config = dict(
    num_hidden_layers=8,
    intermediate_size=640,
    hidden_act='swiglu',
    norm_place='out',
    norm_eps=1e-05,
    tie_word_embeddings=False,
    warmup_steps=32,
    schedule='wsd',
    max_steps=2642,
    dataset='wikipedia_en',
)
Each number is 128 + 24 x the weight over its row's rms, rounded and kept within 0 to 255. Layers, rows and columns count from 0. Numbers have three digits each. The size before them is the row's rms in percent of the matrix's.

# layer 5 attention value, 128x160, rms 0.081, rows 0-80, columns 0-79
099:175104168128105118140141130124120153123120139123111122184142157087167116153143133137122187120163097164152111121142108161168153131110146150106133100135135155157151122133147136145139089131125130113114191140138099152146119120113176137148125126
111:099134121098086118094108126143102117116109124143078086168127123139102154120111101096104141145112115133116045149142130134147125178173101130142093128153121149144140150095117154125103137162136110179122092149152167131161121132138096113117136153
096:137120139150131116118118126098113107122115111154147101149048124138137129099130167140145080132132137145114156179138149146131101083141144102093124150115098144096102131068106131181130123109161152113119141145123129150102131119119087127115136148
109:133170165104103095121126111137123118138143168127116114142177160159112148106156167078122156099124153167159133137125125110083102134116111062132082102121076150133144122165115168129145116138154173130086119118114136102190115145119099146117122119
123:129094106116153137089129123191127105125165098166143144098170141159103105172117118128111124105116134162136118132145127106130140096110097103132090117172109120118104119129102114143134175130143136159139113140160143114154136124116107104110121118
117:118205093143132138154131120172120115194165111144142120114105116139116136082118117108148147137113111113146112121130131108169131109134112149118143148114132139128129135133120154194085161142154094143096128116132178099149156094105080106117081120
106:105125071102151135056140164112113113143164121177115103124133152102078140143128110158137080121163112149132125121160106099135110139127161147132109102153111173121141154127149122086153137169131129106158121166144177065116163123112105121123140095
129:142134132131123122161105169139135159138147118109101134107118112137134134144119127105158109143109137145138136165167160109090155145128115088129111153134084136113167156100146163103139107092082140105151145061135093121151102131134111143117102107
109:110120168099130153092140153102137115135145112134121097132074157130118121136124162152134074145173148124094162144099125142144148126124123126147135111135124135126095079100140149114143089134190113153146136148114123129119134114124109124068163142
120:193125114148198133174153138146127137136141120150126183132093139164122170146126089097166103139112149156111123135099124110095131071121139138095101109134107124116136084117148115147132152136138121105136129115124124088140149109119067134113083147
106:133141095075106119122131134139119140147109134090077124134117135144148131155130105084133171145148165190166138134127165143127126139164111113119124099113102154156083121141160150149122121143182168143158128103123159169091095128111098119143141147
094:136108149193105097168111151147134123133118169144150162119118156127168183124130114129135157112148137132183109141144115173149107099116105116136153114141089079130129122118140133117152135141145140119109111098118133120107138109108140093133136119
108:111140112130057153113180117123123128108114126103122104148148126109129123100143114113135115142104149160137123130169147090150122082114126123126119123117159108118114128081092158111157107157154104117102190168127100087077125069114128088141098124
105:118087145132130106176097134130149164147131109168153125116098125111121140124133104110114099128106114151122109097107108091091121133120125128150089172111129110052142140109159113111136181153092128137155150096154099125125129144155108125101115092
110:160094131133109121156147190123130123113138144142115113104143115118127126133116136142117154146141128102144186095095131113118132107130166136148108116117146105103119135123127136097122098109099120098148144154143094114139134140141146109089153077
109:134118100149137144121107140143145108181148124156173111109094123192148137170144119121107112097163111134124127100079109115102129121131138134162124163123083132121115112110132088130135134128127117165112118183144133096123152130116116127112125077
096:142121114142086130118101157123112129121124099153124102084154140105107120107148132120127137127140176109076161192145157143162144096119096068130065136136119157141141142111152149132120162143096158143098118156125150150128128140134144124132133089
098:146083177180147140148124110096110135118156139076173137122093124101169120146126117111086139103136129126124155133114140137092135132111121114144140168152088143083152159110102146135103147099121128064134161144158109146166067142134193150110118132
110:105112160141086136121108139140159114130169130134153128136114132150119126119134094107097159103118127104142146166112115141146099131104158107114138122139079141132120154121135128137089150134168157141129093167138180082127124114142114155170075181
097:096101158125095128117119171103113102104124150175148125182119135094118108143145134122114080129165099118083151111106106121111129147106126155138152118136120176138117104160114120152126135111159135124141106160132149133119115153138086170117200123
111:079129091108118140087152170116146160132140129128089098114138105148090108156124112137157121149143140182158168111130126126097136131143120162137118138113137138116134185115126093116074119139135155112138115161094092098172114148148169118096129121
099:091167102150158128128124093127126131170090114174133133164190145077129073098141185096128114100124144148143118114126111125130106116120107110082113164133112126148138094125142170121114111115108108109096114069126147150140158132095124149131102091
115:111124148093125119101110099124127115157137124118153150112165162103120153100121130110120126123110118101165144113103149165115112134087115142134081141163127130140143121160107159167145128131184104155126131110135141103199132114091110154157121114
105:136116157134137112158106199125132108111088143121141117138161141140136105146131170120159166135124134111116109132161131115116151144136093116124150164153150130155145102163144114147149093131075139123134096102138107107143148153137153149155174108
101:142121130103112135158091131098122133152091138111106127108157134125157117143140122143107130128117120109158112171128130127162119092128094132151174126118112125196078110127084112098095163085166150114095123135121145086092152121123096105117141162
097:160119154154139141142114082118142116133146149118116126106045141106124149105139139132110147144127153127128160146114125120145139130146112140125178144136143095129139104111131118134127087127154085114118124161136120164060132121112113110110123134
110:120121152120154132118168117153137100108130116091146085099098118156133099159162091088109129138111118143116118106098082140128131108151141127091135133118120129119098112064130112165132125136138133136107117164111160137122126167132062179115092162
112:121123173150123128146091159097139136131204156129179115138070141120164125124115126169103139104103107139127184077122092138104138137123124129140168152114109084141136100117114143130119129116138091147094135108155093142128149165125125153111149166
107:095089135176096111137149079136144119139113140143157133141153147122163146130110169074124126180118142147100140109137136120139130098132139106074091166119142148111146117076141164124125163141140153105136133157140137100128153157104087118112133113
109:110123101121109133129076134135131119182122100168111142117136124089111151164150090121157162140139128108115147079132113112150109103164162152124086097135140116119123100122125134097138089137115119114133141101125077128078147113124191124146158124
105:131111117151137132175192139116131127134154139123154104144073131143125151110168075132125079123109133145145126124091068147090144116123129082077158155135124113110175105081142133072122117121124097150126117187148114146091108142119114134112084141
101:142104091121131140074094140156110111125097157098091119104160132160158138163108124124123155115132117103111123150156121125158167106126131138158120133127159105110086151131149112117124161105109124093134137116066134156137184131126183128106156052
098:148150148119135131114074131138116095125120105138132129114161140108114163099106154102151128104138151125124187082178145145126121106111133153124134098133151096066179146142112121156105129104056121147099118114126145135161107157108115102129148123
104:132103132111114131159091092140137133139115145109132130141100152137152146137139161159096117126164130090151122093107145158147136104141117136137146126131138056129137170130116086220114137118132150136096131146126144105103124112113123135111111167
106:086161101144126126152114101132158101156142124102126140113096134152108120104127111072167188113149134153095147103102150130104109108087100086111122112148129152141128169131113121111166165145170129149103134142121102126122120112169162133151115085
101:131104128136077134143142128155109086130124123113136103129129142119142134109132116096123145099082136081154175108118086129162096087154173193117120086137189094115102117130114127124104171163127103089129143096127143140109148148125117121151165130
103:142138121132108140086167115102142134088156131138094157137109149156093120111137099126128076111085126121128124166141128133117134185105118150131144160119152107109157135145169124140140148165136127161121113160130084124117108090132206128104108136
111:154122164100147141197124128137098128123151158106128135121138136111160149101112110086137149134200155138119118131148117153119133107148155119137198099124210114108132117145129102094155117097115101130147122122115047134080131110124154104143152168
103:154120097139118129101153082141134150137093147124154151146161121128132137164139110149093167079150093112145117102106105095134134116147133091170102108142087125118146111169116110139103171151088130166122139152165144127131175126155112129146097134
124:153135118111142133158155162104150131133179152095119120095088144136131141136137120153121149087127123113167123112114075121125169156129178197142084102130131118113164141196101105120110075131120123107161106115133109131134104154116127132127175121
115:107123117105140141107120134152127131133132126137125139139101107177181145118113115167123120115134171138164110119140117127096136114099108173103090118127134143120150102188153135101122064125147118116112131116117144159119116093145136163124179138
133:131098144137066099145129082139137136160158133095110128194198145121148111100126126108118160131127109136120107076098122100115110160103133118161088115133083152121142156166124135144138144147146090173135129128140130126128129132122132118146118120
110:181117163110087120149169112121121109126127138127153137118131127134136124149141122116119154062102118133136108131135059122099084184142133105126141118129118147104139107140086131123135130107149134124131148141108111144140111127112150121147105083
108:128075087107138113140179153132125131133107117163139120166141136146117126142171117072117108150134139166091117141104102111150114081138097117138128125112112175096118119103150124100140156148187141107145113140133165078104123131129165086108141149
104:169129154187162135176138138142144114128094156125166145145105127154101119127148145133136101126121134143165161154110106152109170181166122125099095129128101085113096087124156108134123097124188140119132114163137112116085134106139109151087097147
111:103143111084121116174104118125118191127142127140091116094143117137133162115141103129137120078136130146131082119134135138113114150100121093122126107137118138076163168192183102098152116138131115156164125064129088134119148136142140109159125122
113:156093132130082123118115111113103096175131169141136147101163135131096104130113129138121159073155098070107093103132137113143125109114125150191133142140118120158116117110135121125128189121121106168152157116135151163175148160127135143153160128
098:181149104152166122128109165120123148137124124116146127065173106140129145129135094121130113134122123100117143129134123132147153099125156143140170145105136123162109142151156113116154144131059118102085116076120125119138129145118101094116136166
116:079104123053087118126093104141130148120129131133101143160177089120146148080155147117169160124124120137137115120107142127131094113109078135094100126128138113154138201151161105128135147121116162142139113092145089118156115093138089140133152138
101:136177102098151133168119071132091108090120123143093116139127118141103173113114091138146095071122115155127098145142094140115110110106110094149088123148155078153124169140164140136124111126106128125138114118118143138137111095139112129158090134
109:129143116128118106113107160107120135114125129130093112135091118116116157106112189141113146161116120106147144123168106134158104122166162129116111114102128137123087150166116119109106091125082120082107111111150133184086145148141163113167148129
107:108105128094125141139154119135111135159137148084127137142115134145114112092151090103133183110154137175144110180127143089117118076123111090094096106159100136137112103130080152142147134121160139170093129103110187136162112076142132134124127129
123:163143128164142119155134083131137115152120104135163149150154134111127126102117106074109166136093140129098158122123151108124137094146114088100205121130127122135168152094131128130167137128161112144133097161123113136164160133131089114156066136
116:141077128137134126104156137135153122139107132124158141114160098129144129133126164119109117165164127122132198136129121135169090098118107138118186116123099087139077091169172107092142163141163169130158135119128108046141170145104101106110124118
121:174163114149120123151110129092126144097110127101117135119138133156125153134145142169107162145144126114177124160121122132136126155116094120126116106110143121138138211178142094122146122122152126146141138107136100164112151109135176118136126172
114:140134121101078131109120182131129140109122138101114119121144153118126117089145122146087155105151142143173080105137159139145137154105144124130087155117145153132119177161067144151137140133123122149093114135145138150118127092139116136142105143
105:112125135170145118118165150113100114142093124143164126122123119157128138175125130093146150107146132136152095156120131139142171141118163160103124117119077115139117099094103150144125131097095167170139130175109129104146123149127158129153126134
102:126096116138093144142163154126140140056106132130102137136124104121128119138169148092162092121078098127135130179148083118160126132128153106111117132115133117102123077123128113090135091137132124112112130117113168151091104165145091135155108147
109:131126132089125151136131143145135131148126162159126114127125114131156128106119087156124187138149118109108135139083161134161149119131087142129143120120134116132131063117132096143171143135162145121118150129142174137160148154113101132130173173
105:100103120159091087156134130141105130099114133158159145136128116124123117168141154116131110140139143159136099142112135107131115089150097123109160113150173114136134124179211139144140143094111145124155129102120087117127172143152071150133120128
112:108130138118128110112110099129131109150123130142169135143149118110099083150109127060137130173116132163121152133151171156102129138129131140091120158125144096119118112056138170139137101120125108118125091127090134130094127112127097154161135143
096:102126151159123140093155083162119100215107150125147135119152126132154119185144150137103103136133108137108151085119115128100110097127127136128135136136092152090126101093112102165099136124158141154147130179123135108137136126132117119146048182
105:164123137087134130077171169115121105151141150158141165128093110118168090148128095193142052077121111149174104110105132138153154128119149149156096091132102161159133122132148115101113153118109158134150106185140111111125113151094139145118163133
109:127163157130108110125133149095137132127091146073102117143139145121181150135147105164132121133132125100169120084131128142128104133129167110135146112109130096094117146103081116117140141107106115110116138094154125149104159152108147144110149155
096:130136124106135125178084087159127149108158161119085083146123116098120092136146133146150133097103119109102091094155148119114148144155148139144168094126124108148154122112119165126085134183137110127130113086110075104143122125113143137141117104
093:123118123082122120105134132123120120119129151131160112144142178160152156135170103118114199145110141193102165134106117102131097129143111119098151137122118155127156095129116140152153101150164136119086127147128187140091150115111137139130129112
103:150157147168088119128098130124135143105155150149132140157118166101127129091134112176161123142138120117132126135102141118096148151137133156139139124153080138160101158112063126168103144133113090192111146123168108092157126137117164114113133143
092:124110135115123135131166106114128119139155152139093145079161132114146135140130137114163177159141146160056108105117102099123142104101138098123118140124162128141080117079133104125109105138170115101135096150121113106141129156120146124181123119
089:090097133145146125160122126146117107150096147123141137158133131161126128107144126148119132104124120136123146106116146144086137118132102136170128131141146131149165094199133113096141085134149121081134106143114143149050121145110121120125115146
095:167157127132137107132123131085110104166146108171105108128077124114123130149101089155161152111146113130157143155158145131105151113138168131127161108134153160113134126143080119119142053111136125131119166101144117169111106149108111155124087114
091:166175111112106129127104121112155144150103152131116116146172117148158128170117117158129154139150113142103113158107182101131143159113165181140095134154114078140112107087135081094139129089161124159115121117119135097124107097126147119144123180
092:094145137184152117150124141117148128154115123075107146158187120131142151105124132127097132126092122153156121126172137151127119100121098137157179160127135133147164112116170111119161133121103134083148114078136134161095107100135141104088148173
094:097145116195077113141104153089149128093123131110128109093135117120134131142122143142148149126094126122081142138144113126140074153137106102106162111143159133152114131172145143110132132146119115097120165100132081125136123098114141111124165117
081:180135180147143122134163111105147126123132130148128154146117105113154137149129106150166128150159120105110146122125142175118068156094117130121124138158104140153108133080079185143164139146112124146136183193121137130146166131134142115122138126
089:126154097165158127076108122141141116148136122127085125155103123116137124126121133120153140114143125141171103147133120116124083178088071155155132141141149094114140141105124153144155132144103139102121086139101124146125117121138122160110139135
089:169147120099128149147125151148124151122143124145116080104148108111108158128118121142150103090193122157147105116107111158170139125135109165170088095141124086136143126147168169133166106108105122082185135149131162125142161128119057119122130117
089:115131097152159132164178151129116080118123141190089140187120139128111147107120091132092109106162118106149140072112131129129093197139149167131161138121123128084093163121166114107139112118148109141141106146126086137139117121153117102081150151
094:143172148151143128138123121129126135109182108109165153108137151144134154094097113144115113094114152126094119184145102150175144145115124124118121130136117051089140107165151121128102133140104107142077125142125167108126091145165102145119100119
085:106114128093090114120113100128133113183136103118120146157093135110156094065130128161100173112135105130173126091121113141106117168095091092148131155127116162135146112119129131096179081144122161130112118154145110148105113127135110129123158160
091:101162149154134127162113092100114145150140115128142116119123155178113146130132122095097152122145144127116146140128116127085103117111044109154114141141111100081164160107101132123153137100106152107139129152138104112104150119119132140149145155
088:115129158178175142161122121116149113099142163181173130113144141139160133127138126099158146142108153141137099121129115139128129173110104082122117133155166101131146130113119116183141122117116143183111135117125160102126128129133125113126082121